Weights of a small transformer language model.
Size: width 512, vocabulary 41963, 55.6M parameters.
Architecture: rotary positions, no biases in attention or MLP.
Training: 850M tokens, 3241 steps.
Each number is 128 + 24 x the weight over the matrix's rms, rounded and kept within 0 to 255. Layers, rows and columns count from 0. Numbers have three digits each.

# layer 7 MLP up, 2048x512, rms 0.0807, rows 21-75, columns 128-255
139102134090129125134108135126092120149101127116158093117167160186115090102155128133153139122137117076105113135207117103134155130119143090124119126170105099132120109158105108162126129129144131158126154147115126156120144101125108147145145148149120140112132105127122135121093156154117097105150106127142132154144087129120174126129100145099151135148127123115158155158110112116163102138110
141114136120140086128120100080083155150141087108123164133103161121131120102098117105130074097164115104108083180118145120117097117121150186106132161145114123156129114124107137103132120119139127135179113147175087081140108139115160087110112102127147135120131090111094128155171159123148127143146149088132116137101138137106151123107132175154085123114125113100156145154137132159129102126116
098132112112099123114162125169123136148130119133119084101142122100130102158102153097128148192116113102186153154113141150138122096076129133164128094127124168134073106194097150124118137118134097128137136194119148197150180102118145116146108130115117088118154078118128096092145100142143112120130109156120148080063146113135134107157107124152085114157137125091117092154110145142145119163154
144144144156178128111090148124115154071110139122115133144159164144117096135105112125128152119127133117121148153141138129110116103098121116142137140129130118130136143119154126117181139157125105166173126120128101146131112079185098115122105135130141098116127140157132147121131134104129135108158076162141108131126111109142078177141082153153149127082136134216108131168129084129158097133160
097129135094126140141124137130137158080128129122109188142102126109154071144169119138134080114123150112155137087124100137139141136130148165114115145142118113117128147161128154122134165108122141092110151186143085103116146167130143178131157155139165137123105164123103126119123147165147130102166142102122151116170134191145135135145118179092116085126111132145113137129175179098138109137123
060081134146106095132088127090115125118091082121163113122115152127089157136142122117146116147150143141136101123139114152113112146155119133097135105161171127111115069103126136144122112111158124123132176151166106133104097141079141130147126138171109137152129158149165127127158116133147117126135129127123082089101086121129130093117102136095118096130122146121164123099081097133131145103095
087152158139107144129124166117191141130151149136144094130121085161141133128122081112129136128095134099138109170098088142124101150129116151139144126155096156168143120137107145102097148132134098148117135196101147115084109179161117160126118162133176102135125144098097104151087143094108132149080111120151100135113073134109172101153123156103136096160126093136098140159134156145093175090113
139149122088120127167110130140108123087136098128124164076113169145152156150122118135144147108134123119122128186113147125124115139149142165120142114095085126123122123141089135125108137151170133115138122180114159153118112096135148150112120124136195087167097115110099129120136092149080092097133155135137081163135097131130154129154132146150115138123117129134158148131159094119122163163115
144132138117153160076124128118156182112108125109124127127126128110130083094141145116113167138130108132118148131093167128114152139139138092115142145110109136127125110106131137142149119099113121111112138161145155105179132100118131119111130182174121083148131142116137099110071108093150122116141112156170161115133158126123164081144142106118108128102186169096114140131128154093109124109131
121172110127074087142113124114150091072126114135105144129131116104120148140113135090109144126111118150113105139128099132132151168131144151132143185133097158146124137140102090157139082092123092100100107136099129157174095139116150151170131136118075123098165178136143075123151101132110159107115065157132156140156137126134143116165067144137149095158101154146136157142114143152100118106129
106151126128097129088127108129174097108117128143125085125114172163122126119109171126151168124104098105134141150149076145108122136130140117149111114055112126159077082129076135124109109132103135120152144127148128148168091103111119113108113121161184110122151089130112156094123147160173125162157113188109090119117131113147123132099124124121112149149122144115128160096123135125174115121141
114122154122137123126158169132164178129131161093163168111137121113154142113135094133173099126092150111111121112106134139142146128114149167119103115121112109100132105098149122117152117093157110132123167135065145095147159111119125140103135141122111146130132116129139171117105125129113154141103104107159170113126158103092124150143126177115134127134123125118143128148135108145095161141139
134067123115107085133158158141109100133131143094130148131076111129130147071108129168127162131135130150126149122125152135106147126118112087099132131129154121138133125160105139175151115148104123068106150131115122114117123175124131159133116119111109108142165115122098111122172095126117136116112121080171112138143118165129075114104127104082131134103120076198151139152150090110154097133130
125142128155116088119109106128127111184101099161120140142132128103097131107108192154097144076138130143139173094122112169142113112099114139155120127121133131122133153097132143124119125146143098083136120123154146113102112101106116128128147111129140110126140145094098136157111122127113130120087126072140126104140093138099158111123118125145127147166138160138148136109119138100124115153134
115107104135136137132165124107124155107138111118100135094153137138125137131111129118126130170158149131104107155105111095090086174118135164138117101142133119147141144180104168124153190137087127120099122147106111134143120123151126209125128119152118120107070110111139097174126129092099084113170121133159117153121126135153131097108130146136131102122164168109135089130148133112187122148083
077156128126118120117130120128133132125107121129084101099171108143124147153163103128157151142143105147172126129142134186111110146155168131133120135145138113112139156134099130118124189128114170173127139090109117132151138162138133128137114113167130141139137127124150161089115134165126139147158146119150127071144131163145153114153163156135131129092105132077146218121107121128105129091116
119136106118178095101121151107159119140097105127140139105083080113129104124128123182147163121127137159144162114140094145114143095085132137091103199086130120191084154156117116100139118136106142106119095136130172102088166107106131095141173128134120175148138108126125128114110133146134133142144104096137157136140127134159073145112136183140134095121113131097135108081116152119133110107118
164145101138123150132117159088129114200157113142120178136170120098110133189122145072148134215142133118128140169077120139148138111135100152192160111152095164173132152091114137092175103095168112184152064217175105125130126142095138123132119149139127101199100096131146151110144142143114112108135126163161164105112155129092111120137093138119135113118101095119118144137178128096147141102125
152138109165109194110118162094144120115157111104142074136135135103144164163093142109118136109100157099145077164120104109144112151137082146128147135117148092125146124131114101174122118104076136090184155122146135145122084093071119125130103141135119146142098111134135124147113149077108154153138130099129139101096104146125132161130122137099085167128131155140079184119106145117151139107135
131138122149107110157140172135132128098148176110117129114151141142122101111153111102121173121104179120159144110141149098118147149134150103146161106160156152104175131108101112106120137149095144123095140129116079084113074138110122104102125096133185148139097180153136100103163135084080123164123102126163129145100181110112132154142099138131136087137103154121127108109121113104156178137124
084180129108135123111154143111154093166129078148152109134147090079123143130108095137105156094140133131127093133166099173134104138144127170117186096124135123119108136108122114138135146134168154127115112082098158155119151106147112120119158135151099136095132122125145111121111128123113158107106103094096117097158134117148136139117125136130160144149126111119159128157093108091130095093114
129143136110153110121103127080121097157150144133147144125129108128099118131171152092096139159122171141143126161138073110147096098130122087157142153147162133101138165137095098134146115049125127161132176138099152142129116125113112151124123130135159143124128133106100139145119147114135096160092140140151130116107132115153151136142136134175124139161114073132097108142094121130101170139155
110136155099124155153111110112133131119140109121116147145112150123134081126117115175166120154136179100134111130090127112162136148154114138160167116105137105121114167109141142162145139130104078135107086109171117109134148134086130174132152152121182146099129101134125103138149141103095140095096191150108134128168121147124103126117082106090120138144099135116130128102084134140115125144119
104156129101144160141157133087095157135129138146142137169107104070094106116111144069134132117126133138127123152083143111127187132124114082094067174144146165118075142121127138126114149164114106154145148146117140124140126134132117133144146171142114099093148140119099110155142134133135138129152119085155106133136174155122124179141151144129121118115125139131136167106123102118096141124101
117114128143156132106158093142105159087107120114100132142134094104086156136132112091130148133058139104098137140110155119154111144129136136140178115174135105117122116130103122104132113167120120144145107135104104152155145148134102129127170137131124127140114123083148124108107111113081121083174142176166147139132109142185146113100113141095086170158120143131118204120121134117151144131119
127087084140125111091134095098128166125083130150114121172123118171142156105149133118143128119125136122100147102117142151100121142133130152119096089117090096095139124112094124141108153124171156129155119130136125091116157141140159144137126139128153185135092161133116140097099140113149135110146140120119109115156131145101140138142157161135142138133127140119170105135121170127127121129165
165132108090092129075149121134161177106167154141125114098128118120143118095151089118115154173127180112091143113162128109092074172099132092139146102079143121142107125150123133134110126120127140141122117136098179150144152147115132107149111166140099167122113100174137104119122124079129139079083126121102145093114113184112156108101123137142127096157129104138158143117145158156131143077137
146138134099103109133174140099104115129116139121130146120109150197118143136146129145132131129126084170132141147127142115165114101103116095134109092147106129188116138107083161097109142155117159158105107162143086148084118132101134147149141091122158121112077133143128145114113118138153150108099100134123112149134109135128089148104161070138149167123116155129133158107134151099124080151128
142121137129123141132130136143122118178103098139125146084206139141108135129101120117154134130147145115160150156139129147141118143148119141118173107110126138133146150168096144107122145119108130183113153146137114100125145130138062118133109165125114164142111133141131113150133122162165123131098128127144147135118153095157101122128092137209147135167114157154122097142159121129146129163114
096102134106083109133136154141094158136110122132101151142156153153148092140135145157110125143111120168163153111146143132114124127098136140077094098128130143135112137141116121159139141121101152129111131102143137116121125119100119162135104187150128108105153084151136121163102100162103150083138104127099141152083101149121180119111121136105152150104122134101139166107118125138125182133146
142126135157142158156101156141163138120098134118119098086139104149100156121143150167161132167118123115156165160128143187136092143156157127122159107178098073134137158132069132122137135095121125178133120145102107104135130071133113140120145122136136105052092103139092149132146128148108076167130154143155124128088152150094097174117104184129158142150139137151172170170112142120177148099145
133116153134128142134097116107111134108145150146158113134134177132113141128113135143171102137120131109173162116126158123132082104160142176137101165072128129124115125169122138109142132134133086125176145157087166140143139106152129113135145112103142159165097133124176115142110091131179152084108115112146125189132135148164127160071160134106147123127137148146127141085115162153117112104148
110158111133100110063121122129129160156121135125112128112112174129171131172172107133113170120164156119120148121159126178141097077132159138096108151137144109146134122165112148203158151157078139149097104084087114121144141172162200132073102146168115120117145131131151129163102128066137179143122103158097098134125117141126128157178160143116178161162146163123184098116090112121123118127129
151138144149131170160111148136144135091081096134120138122156129127092140109176146159106130128097143165097083106128102127119129121134126156143115139171110148154132090086171124077161141123151125139128142121094106096075129099124142113172128108132157127090153156125134079174129130156141138144161184157175134074112151138084140195130128123125142126136167111098083111175134125157113121103098
186118133112125082144130115151159110142127131100127145121169136153143121123087123138127142136177145144087130124143117149129129155107140130107148180133168142163127139158105127122123141160147140134144111087163120101128159189140179123116105091126124109099119153123139125206108147148159124168123161136139142161116100122111126124106110118085105167156145105085122142133114126146106087163129
154127148078129167110180130122097135170129116169095144112179144173111106088156110097140098168099122117113149132114106153124120114123093115127116129128180109123138162166099197122119054132115156142122136131107129151094105117118164122099138067119147110122105131178081093151151118126103157056132103141142124148146120126148169122154145158139130088140158088143085132138095123146151125112108
147127124146123143102151135094125119125140127095153135087107144131169135151136113116118106104108114126115126123159124113090134147171166137091100129135145106116163142133168108087125160138115092101152136150107181136100165156164085130143132154129109124117097139071165132091111133099086178104126095121150155158124201116099116154113198142106142105121137137126124097119131148090132125124133
069114115133163109128176126083097139107142180197107137162108102126125141161153128090112118138172147135113131152136112132107153123111104101108081082127128160100097130136125148154149093134175149140195188121096155103096160124130116152148131156116128121141125118112120153121137118134103109156108108117120118109125124109082103085129137108174179108135093116144097178126117099156095106134112
091144146105118125174112102180136161148075125109145142153110170136114119139144145141170138126137116126102137147112119111129070126119160159105136128126113113121100103145131138130110135119119130158120067120157114087114153109088112141131119150138176105149113166093133124124128139105159131068143135149081123148199138122109135072146115158122123104145147153126147132142125113131137130113132
129093113125130107151116118139072135115118148100117119102106170108119132120120133135129104106121083119131095158141115137098137108125110147147140110107167139141093106148094117125174117135131086099169157125102167127120136162112112122152148105208133118102113158150126085112109152158108133127116203154125107143087153088107129155135160156095111073138097152079098077113118178110099124114141
129130154156073136155097058136119110111134114128131101136138110117114141097137157109128138114104071121138175125136152128142180121072124119165146147101141104119182131123148145124128147120121152098082177149118093167088115118126105105107117116158152140138081146129156151104153148133165121103146089126134152092169113131103124127157147116161134083140067124105132096135134117098120151100127
092139119095111112168107140120137136095104130121076134121129177140127224175098161107113122113137096111116138145140126119114156110124119149137148105137164150161152114159101134130126154126107117122123121149171147163169116123126152124120135114147144097085121122124091167117136114121169106116133167112160099111148096126180137120115141118159096102131130150141161109161128134092114108119163
115161104197133128110102140120140115131098105109124118123166127172104129135132151169119140117131109120144149104157127118146158110149120112118139148158139150113102110116145116081107138215124116112109106105155114129157165101162102089113178140165190086142137127137110163131118117126126134137144130136158145124102122123094140138096152150130164120135117112118129156121161135137119119123080
165114102092144115118115098112130131118127125173126096135113139111098137116135092098137117101135154171134145116161127131136173140072129150113120135143146152133157148123117124092128122163151113112142122138106120109101115129167159088113142119100100150155131119107139116101106120081106144156107146155102107187119062094154121145139103120126150106113097109130134154139128107123109115094138
101153139086115118123118173131136136108120145127106139110131104132109121083133107095159187138154124113138174136106139136120144152102086143124109070152102108160174127129155079136100139113111150129103106113153139116131152118114113137144134129089162197138078144129120138139143122114108130119119111117147107118127117129095155115167123135109175142141114104105130135120127100139105134164116
152112141123175107084133112115120143105099121107105096062100114096155126135106169136088193112109090124139152133141133148143141139167135140204086080111168142141102091103086130087122138117107114119130108175131122102146066126142137133107134152193147131185139128139150132111097073106123144152157115109116157111129083104103151100090150136125133077134149144178133160106081087118111162129147
098114177105143155150121100092165127113106121129117100120111135125131095154139140090130113108107156119122142161152141115109130100130146146158133129103112111103170167102119145102139113168107126114147098186127108085146135130091106094114135154100126137153112164105072113090135094113139142121111140131120114135149166110166164107128113132134118105110113127123162107147142109127128137098136
125116145119152157112122138115137111080104114164178176145102166141160130152137146152143121130136101121151144128130125139160158112154102171134113114153130153167092124130083182157162125129107136107114184182141154089110148118163126106057154145204110153122091134128135145091133139181134139124119119160093102110113121153155150137117129094114127167129085157086166138062116119106125108110123
094141147126116127130148149076125195091130159164094115102167141071130150118101140134155070146083155113141117104096144113109097089144145130124097132068132101113099135159090128134113107137181100114092161158128112134105159132163140116112152151154120152109121167120119170154101110142145140117113119050124101064140148119119144119156146130144103152134137142146123131108136111092134188148168
132159110147124110166118129114123100194109164141161122133117113129117128161121189108138130157160131136145127130118116124141149122160159160141115096121099111132135118177122119126119102169127064111141149158146132120074140119139130124082142105104149128155129173118156140124138123152126113091137118122166091117103124109094140101126111086101167144116172141137118131094068173157142142138119
110136157139089154103131118114138144104129084132157173136112139129120135128127127152117128091124149145096121126160110135108117093095138154124141120159159157092157131125159166088158131170089151128134094145133130134081120139132161137123133118129095148137118129142131106133115097145138189139119069137160126092093128116116123150152125159095175119107116129134128151103147137137136116115121
139108110147110157134088072150140126104143127122147104071135135136115136150093138105149109127128097103116126104120167161129126126164125164099153105166150107128093109083153134147138140118123131084153138120154120138138118106180135141140132155113136139120154126057151139108151133143111143080144110146155163097121153139160146162170102091093145111126170136110095116132146094129139138180134
105091152093119117107143148084105122101150162125109125121132096075101138115119101112105105125121129118126081149107119145127167137109085101118093093132118163164163132171155135131162110122175112124100121150156168118141168159144168136153122107185136159139132118127119058115135168135114127112124113152097137116168141133109106079130074106127181127128151063142108147151146125132091130137133
109144136131133130176097112129154162114144166094098165162120119152121140153123129137114131161135163116101096135146124139131156141168143138182174132097162145138154096089138125098140135142120131123133096135093146140169192164124123121121109134173172096170153159147118093117124090116141153132125114121135088105149113105112123123081113143154108146146144133138147095139120112107164145139115
137139138123140124134101116108115138135148140114122104134133090145127176125106125125131169099149153102118155144153166139128112147187123158077085108125121144133126111153138131092137108098131122134141146176112145085144077138098091126125120155153116129113155139119109142123151170127137105108123142103100151100119143144107150122106104120201137098143150153116135140108137151123114128129136
# layer 7 MLP down (transposed), 2048x512, rms 0.0809, rows 21-74, columns 128-255
115126181113152147141125152138163153106129147149164138167102135137153111136112110136109136140105150172147167129108144126171137115145145075115145130132096123087116143120132098123104114144106135185131144118112078165137149141091133104116122113108150130162171122141127170137099140136152114125097118127104113149119176126128151142125098110149133125157139101131118111099163093144107147091134
147147104201146123134107126145153124132093059140152112073079161159120106111117153103119149105144116118163124180098154150140102143138089138089125118106148106124151138131122130128123085137125093139133123150096125132145112138165186112142081135131089124168194128129140149106111138148113134125138189143142134092095088136116084140114148112173148154120140104118098108124128112170099129087147
106106181138132155098141126104151189125160110124068135121115151112140128151125114131138149115110154128119135119135120091147140150109099109141159101161142142143130112135158108127153136096119154157117122155137150129147119127098124113146110125143132128120140119082150085120111098150122146130160120111124120161144110092123097087133139101085095146070148134116155126120073097159126145130153
132138123144143113147107133149115126130129164130122114145147132160090153125145134083129148103128123140086113116185084113135124147125164145139102076115129114121108117113162151121139140133106140115131108108157122149103088159073167070144101124124108086165139154158154124120160123149127159122158101127143155092110138178114147131157089123052074142131104147124134118122176096131131117118128
170125168125130120120118132123111152161154122143127047167164109130124173096094126092113143113127132160093158154151172116090147152119127130147128113087132106101121115124125135117085105142124102149137122135120135119147096098143120112107140139159155132099063135159149129154119116092149097191146134140126148110097136069135156094129151096142115159148142155110141120155104083150147170109099
143158138108109129169165156174144100111151123138088159119123129133152112097094102182094115134116112156101127148140135147137153151123109178141127137124128131150096152106123132153109156126123147122131082130111146132095110093138085102123139133089154122086121089125154095141139103143119142137085101159127132160160165122133131172104117141165141167118139118127116112183149147116145105125141
149099096127106118116130131143157133153098145117160122106128109129159133128109160140102121152159098145139140144151118113136084168113134134116096115087119098098128113144168111134088146130114143088121109082172099117170147077114147085119170090103110155125170115125122150152112121130102141095141140136122144084150160139108108134126161136105118136116114129107133123092118126111143127150151
117137174111127155119140103157115126099129170109150137106124163134144168081150144150134103139116153190109117113138117160136149077184154088169111144166100096123120120108160084104136146122093127134122115113115142144144124144172122112144101129117076153178148123163096145124167131069130120126135160096099106121128127140166139138118131105147130125129114120135118117149131118129133129100132
126149129146128156121106130140092097124096101154112146118129114125097119118112103131123137137160110103096104132127124136146072116095100127104138112150125123086155140136115153114129149093114086089110101124114116150123077121107106097133072123139087132134138164117114143162133159170137133065130146104103092137134122133147121133104166152132176109107107114139117147148133097139098141122105
156113144118125158092169134131101166111176126137106101126120112136143121129145137131133113155142126115142135116125132131160124103122095161126124115146120097150107124115127128104160123114138196132143143122153104156104140122158107147126103147114111129157111154097094143181133127164160125121177150105137143076172121139144090143152143146119131150117127077114136125100149102078099114189139
113122142163137135115107157100129156132106118129161165098117113132118143142161141159159156105161157164127136110110121148141174123132158123120118142139126148128138107155145146129157073109130171100094141147097105108110131140172107148121148133134091125103149087129131132114128115139108099109080153077125147115092137123120141138130095143194143155125109129133175114117160124145113136094102
112110111142121152182109118116090117152085096133115139135135158113123125094114136093096142175194133126144106150087143137133162137120095139136131158121148137111132087105083119153084131118109134128073116144124143152137115078125148140109118132119180133119109133121099156127155173152159120128125166129134108138130152100131153126178128091125112152158087160117100145173111119140125135135114
166128110136141127164130132158132138162123160115134102119124125111126098115115101127110106100122154102174097173151122142096118173134126127127165132165143131134115128137141133117107092133143149163140099135157144155096120131165104114099115105085139143147121119098124110122148107114147120119134110128092146101119108127123180136148145165114113114149140137111099138154125100133051109131123
161100116139112150138108156117145143135151132156123168116152092119089109102137131176132132106104143087165098154157131118171151105099086147141135128128146118108122127138153145129128152134122134141156124125123165122154092114173107149127106131134101134129166111149127131139113193128133101136106113101148138165095150156097124133130097127139134132102138116123118120150145134146097109071131
124117143132071124096108146133149136112145115150153140104124144145129139117135140148142112119129151110151110131118137128126149118118167136154136109121108117157134125201146103073140116113116121105126079143141107125110095110092148127128108139074085129125165121118143086110112135163136114158159107157106143106141132107097124115162121098061113168192112083136116108138156105134117121108129
151124120124126139132140120133155127114126126131132151144105112153108160148104116119082143105101128112117089134096129113146159123112107136097177102095137150156090131176134117092113173131138103121129151115177175156134133112145129119124102128151126119146153138143156135135130148138166147069129126130174104162145114139129078152138169122088153126148168146129085094131116103136174139132118
138135149106124145108124130092112168138139119128130121187160149131138121180126115102079105114112125086138122137131148089135162119172132126144142088150168153118092111100111117152100175128152102150175140108116079156130102143124114150086111168174099089091148129118133132110103127150113166160116116155085107112100123098128182142127137108114139136104094134114145120146131126117085092099157
155151107111125108136069153160129142141138112116105219154161087166150135183133105146142130118099111087078147133162128092152124157096113147161087111134096127153113119112103121127157095106155145166123094119138107180155121133152170128109086170087145088156112146123142156133135100163110107116106063167102143088060162157155115091148128108081170135159113142172088149213144081123103112113126
116101134157097114088137081121120126131124178115081090114125108143097133075143179158083128089122135162141091169153161103127093127146106114120153052110150137141073114112111138043095132113121130102105122152107087131121119084119117154152117105128091140134123116115157136113066102111173108115145154188127102145118162152101126115122137141130178119108095142190120109076131120161142079081138
113107167159092143127110178129118123139159087148137125102132129115155133100094091113118084204146180109143108061143133134105150131155117123133130092110133146118173115119114170136117161175131124128105106127120128125158110036091154091158095083114170091097162097107146117118156120146123126154133147147152140131099105176158100099156142136143097111153161127138122120109124109135137142126169
165112106158120181106093165101113134093084162140119127147165120094115121123085103144065127112064141132099139145129158122117091139160144109061096128151140115125109108115120140133134144123148075127132101142117161109108116110124094140117089125107136121170128138122107115132104159125145134111146111113099129138150117116137146097129111128121155115136123158136096118138152119139138154168112
152129120114134129140151116127098153172108113145103146126119137144113105145131124157131129119121097121107130131137105159122094148122118114105115085140108152147142138103116131109131120175152124126105108116122119118120109117083154091140127134102104110117106083113140163102156085140129142133135176106142112124131100144111101098121144115089118136119140148132134124140209099105148115097110
106149120123136125084142172095128115142129155124116172142175121109193152138133165105149137095145149132095181126117114137084172176096134163138094144170102094179135132158100135132109175130115181153143129186095162146121097069159121111144121150122096142098147102103140114152140126141117149133137098105150099102129118132118138106137106100134143165100117104145173123147145097122132149126124
149103151135118173099087142133139169137133106175115107076094101136111107102136142174122131118111151125144126130129124161174124161115122127145149081089156144135145123140140136156120130091101113133080140168113153128128165140145120140145097134109097145178102155151147121145122116125139122158113115179132114145115168155136087117121110150132118119140087135145132130125153131111150140177163
134118124170108118107120135128157090098128123109126127130139153111134109160117140134098144144140099133153111109128110116101170093105118129122119127083131099105099090112137123143125176123123144115149137103145154088075109108133116133122124104151138107108089123148113109131087140179160146135137124086167123135128155119083128109133153132149176114146108128111144097144141146154103122135134
142159171135167127151089136179093061118122114098145137107123145145125094155098128140101132132121117158167079115106132111160123113073159116114141140111139137116104128109131068101151100119117145104103156153127107162190127076124112107172133136136148125130137145099123123130162143150133117151127111112106186124123135150120151120075145116119132112139115090103105133147161133121134129122143
126120155148114127170128145138106133131089080159105147137109115105118139132099150153125144075124145075130104117127082134161119170119114143131118158127126085135163079117122140085165090135077137135135120138113141105099116123141132148114125129143158116162147126123131118118112154173147134135117120138162147155101156127092111099132132120097115130140099153147116100107124143139106104135118
135136111154149153112135138145130154131158137142094161111113114137151109113130130109087097154120143129129124105147123127111114146143119154131104152128129096137181140111160127146151142083144147138155154133141116102167117117122163149115103104148083112166157132109109104145127114139125103119126146143129141115099132119121119144149110143141115108107158125139122132147132118146134169132132
150143187136125100093120145119095107114113177132143124160080098095149120118147132158156126140129126126120139095132108099126113115140154161134095102115139117109099130133142123148114110145127148116157098108109112111150132153118162109118111110150144104144126137122147156100128155099144129158110141114123118116159122158148118149112128091132116108112107134156106144110116155132111118149126
147111123099132130140138090143115117165083124139134118134123124164162149120121139125117149103112089109127130136143125128127110141138089136127128114121168130109149095089148133124126139127094100130162109095135141151131106168140087143192113122103128161161134150122101130109131159113127101129126131119148114108125164108137132106140126139120133145117087137133168146088129169148135142112091
107100106118166114093127094101096137126161101153132172122120163145101145128126143102127155100082068143104125150074131116113134091131126124099097140116149171110118087090106149150102104138095123092123114145138098150138156145066127148149130130102108134145151113151179128156139164083113109079105148106099093149138168145120125124151144108141111129141122121102164135123152186154120124168116
114107126123121102110175137097103127145126127132092100113164126095104147138140131150103116131172138167079074119129122132168115163129126135143113113159092142125156157118128113165129097105111105167127144124171121137103118107060117148121125143140102126166115101128125115128140127097142098140110143127105107132130119092147123129138150106135150122132112110133117137151125114103122116120065
147139147121145168100157174131140105135200143115155139117123173110115124160099122093074122117119122151109131126124093122152124122113112142100134119131133091137099122128178147171137121117095109130135117120131152130153145096092145074099110167124096118118140178130136122153129122091100114173142119116117102176164128141127178115162119119110093140100146126145136109140164161123129106118157
096129154118150139132097106164129164143111121130109123145103101087111145140091133127101102128097147159132129110091126116134132112107098139120087152148117174172101146133100163077158141152114153120166150109107083132156149123092132124112130138125107136158076163120162146166129133129129185184186122112114134135115069152154141102125112160071091121152160113094102161070124131086134134130115
146162088168120143132139109140124082138146127144116106161118083126140102143144175100151165157137141069110106214139172125122080104111086114087142092087152147148148120115120160130122134068085116146145134121134050104085122096099146115114156178133141152161099166132112135110160128095136120136090140121131121088138111090122150066131108104144149127158167141143136134148153150121094153159137
150117109116109119108134154135108134063071160115161159107148110112119091102090125116134134117127162160103143143106105176097171114072149097122140156156128162144124141113167148128134099104104121096094158137121173133146131073113123087133127105132164122101138125112105146132124126127123093110107127121137138129124111140120152106132114129166124130132147139102080144186138159104146115137137
091163152138161081125133147104117112127148118145158108102110120152109134131179186149143107131157136128108116151124166141129145061136083142118152085103119153075106089090140156108131125130090108091161108087134171099118108138147088111146059103096135103163124107145122160138114118134165098138114127170118154119138184144123101133114109118103126113123114100149157116123151112116097080093126
109161148143119129102181075096148116135125136082145205138119150096117115153110105119102130142135058102098145166108157135130112101164135109111129137111185113151158103114125097123127112113108158092114096125108122162107119148100130121124140122183141145126088141113159115135123059095120124130136098169115135145188163124075121179066122093133111164172123162130195143128136154126139154125120
142113107157115114145122131100108067106146115137145144137147109110124138126117151131116133148126137130126120182117138130081107143102117122145138136161089099174135125109093125122123139108124151124146134141134119106137116140137112114120143142127108164118125131108096144107140144127131118123111154147116136144112107123155131137140124142149099158133147098097103125175112147126116162140147
121131140124115128115137108105112149148126095157116105153168157120102125146097132143121140141134118153081080118123143152142111088134148150142129132182098160127109110129128166064128127174110148138116123158101102121153130145134098071095096114108124111168141149136140152100133140161108106118128123132118097155134163100150117091104164152120107168141140104123107151125110174156176116095150
125173199115175142123150117161140113141124144115116113145143120145112085106173152165132199101136101180133126172107109161192130145111135125144088149128102103142196140116129138146108076114119163160119109120109129124148167143123099160084149156138112132133102152123126104160122122147106114100098126144112136131145137126124154136151166106115135130118144161157138086142114138127186122132120
136117109080133137148131150154172130083111123157115080120126109158143146095102160136110112102151163156129140145138088157168116123098120134090154146125123137115152149121112104123156157084176155114118064143084138146068151101118146158119115128122107121157165127112059146132122125129124153126115091117138194122140144085144101112124144137155131113129159118139135138115159147161126155134153
149124184110119140143138115127149169115148115104140130114138117117163141144103144122143123130112133085077138139176121144136114136131140156118120142150129104141121169138195109107135125144129132127102120139125098150138096136074091110163164111070128135123155102082145166143175102094129151109140108142085103159164113140172122133125112129146174125090162137140145144141128151116143145095091
135103110155126127154093118119158113068119150102116138118148107122121129124154147099128099105091137109111129136134119155128130085149093091160109134143167155144138126146159110123126114114138148141113141137149102134134102144118111110154102140094135057140127163106155120110126094146172141123127139135135139165118126141125115092094118140146078127130145126143150133179156125176115116117165
118136126183108136117179143129121113134131096116137110130121132076140107143084152166114144101113110123150106161147112095155114129118148142104109169164144175083112150122139175135138151146123086103157134063155088148102126137179117132127084106122124139107086118105105111128098144121146115116125133151113158114123106170130106123151116137141107108136145090075130135165114134121162140153104
112151133106132138091068114131137166123119127172097109134123145113113148105104136105111132123121157148127116173065128133141145108112112098121118135151115117106161150087213108105163133137132134107099151116160132110161140119151134083145091102055116138102105127117114111118101159121131116145122133127134104136153135121142109151104121092097131154112129058111123150155103117137106155112112
134123097139169138059082091088121139122116155124147075104107143152128166155156191083106103142110127132131142071098132145166096132162117138119120094116130123148127090177154121112184143098124125092184112121125142166142126120089145093174109118128100174132063167154138180107138098073119117168162083189099116115133142123162117141146175114145148103132120156102172069096084132116159121142116
153148124123152147089126115119125163123127144130123119209123114142151139128132159114103085119112140163101171108131144098122124117098117128130133133097101034105161133163152099135140158098134148113137132108165157156142161089109180111109121122062120114131132119136141091136086124142116122094120104113118136157131127126106173090115179145111135110124124179128165114129131118172137144124126
116105149098152121115156125105116089125173117175141127136124122084085156121136113106107131147123133142118127116134075158168108155128127133147133124095089183129141140132129164114120114129099110109160119132111143128134132128127111109079103175109122098122149102128103097110137140120173121113097105117149111113113104127091129130192165149133133126150122125143140060136138084114171138149115
136128119135152095102108137106076102131129129157103121125106128130125126123115173138099073153116162118135128158141091111193141111119152157106138120101115146109136116132157144140136087125168045132124160123124091175157129132108123077126080113102085122093171141148142069116099061141125104123112146110118103104120116109131145128122119107125155153138126097157157140119061131160148111150126
118077151124139112180119143148148123127163159129122137171129165085138147118098101088138133142101141098146074087151164138083128148164132082066145124121131070121157150135144149155131112129122132146113179123126095126182083139130114119113116123094152133096145113138171097108106121185107102124106148085117137165126116158115153099188098130154103114116178073160144104149163096123139175124139
157119097131050128145111150139141166129112098149123131161124118132158102171107158144147112136128123114119106139134134122176142137130139122130173115127131130122102123076135167133152119123101106139133125104095088117120118110121108099146169152154101119126127157139129139154122112112139109132118086154151109132130160142140132130178127074154102122156198096108105125113137175131171130102127
132158114142142146125113141181120116120142110151138149160111148165131128097134148110125139157142138142109164082137125106137129125127159128160140139138128133114114111118110129139110181128086125133152120110095132086153132131141098117119132144140142113144143131171120160144136116117156116158140122137132109095127111151182113176153128133119078131096091181151132119115124132100135098123108
104073114136144106130143116127114115138112166125109118093137127096115135153121090127093139135137111145177133130111149114129120132127106142115120122164083097126184114162102125128124147127110143143110151140120105157084148178137128078109121147132151186093141144179108148091136131107142138129116115057135124137143155102132135107160139103111142121136113074097165113112106120148133120122121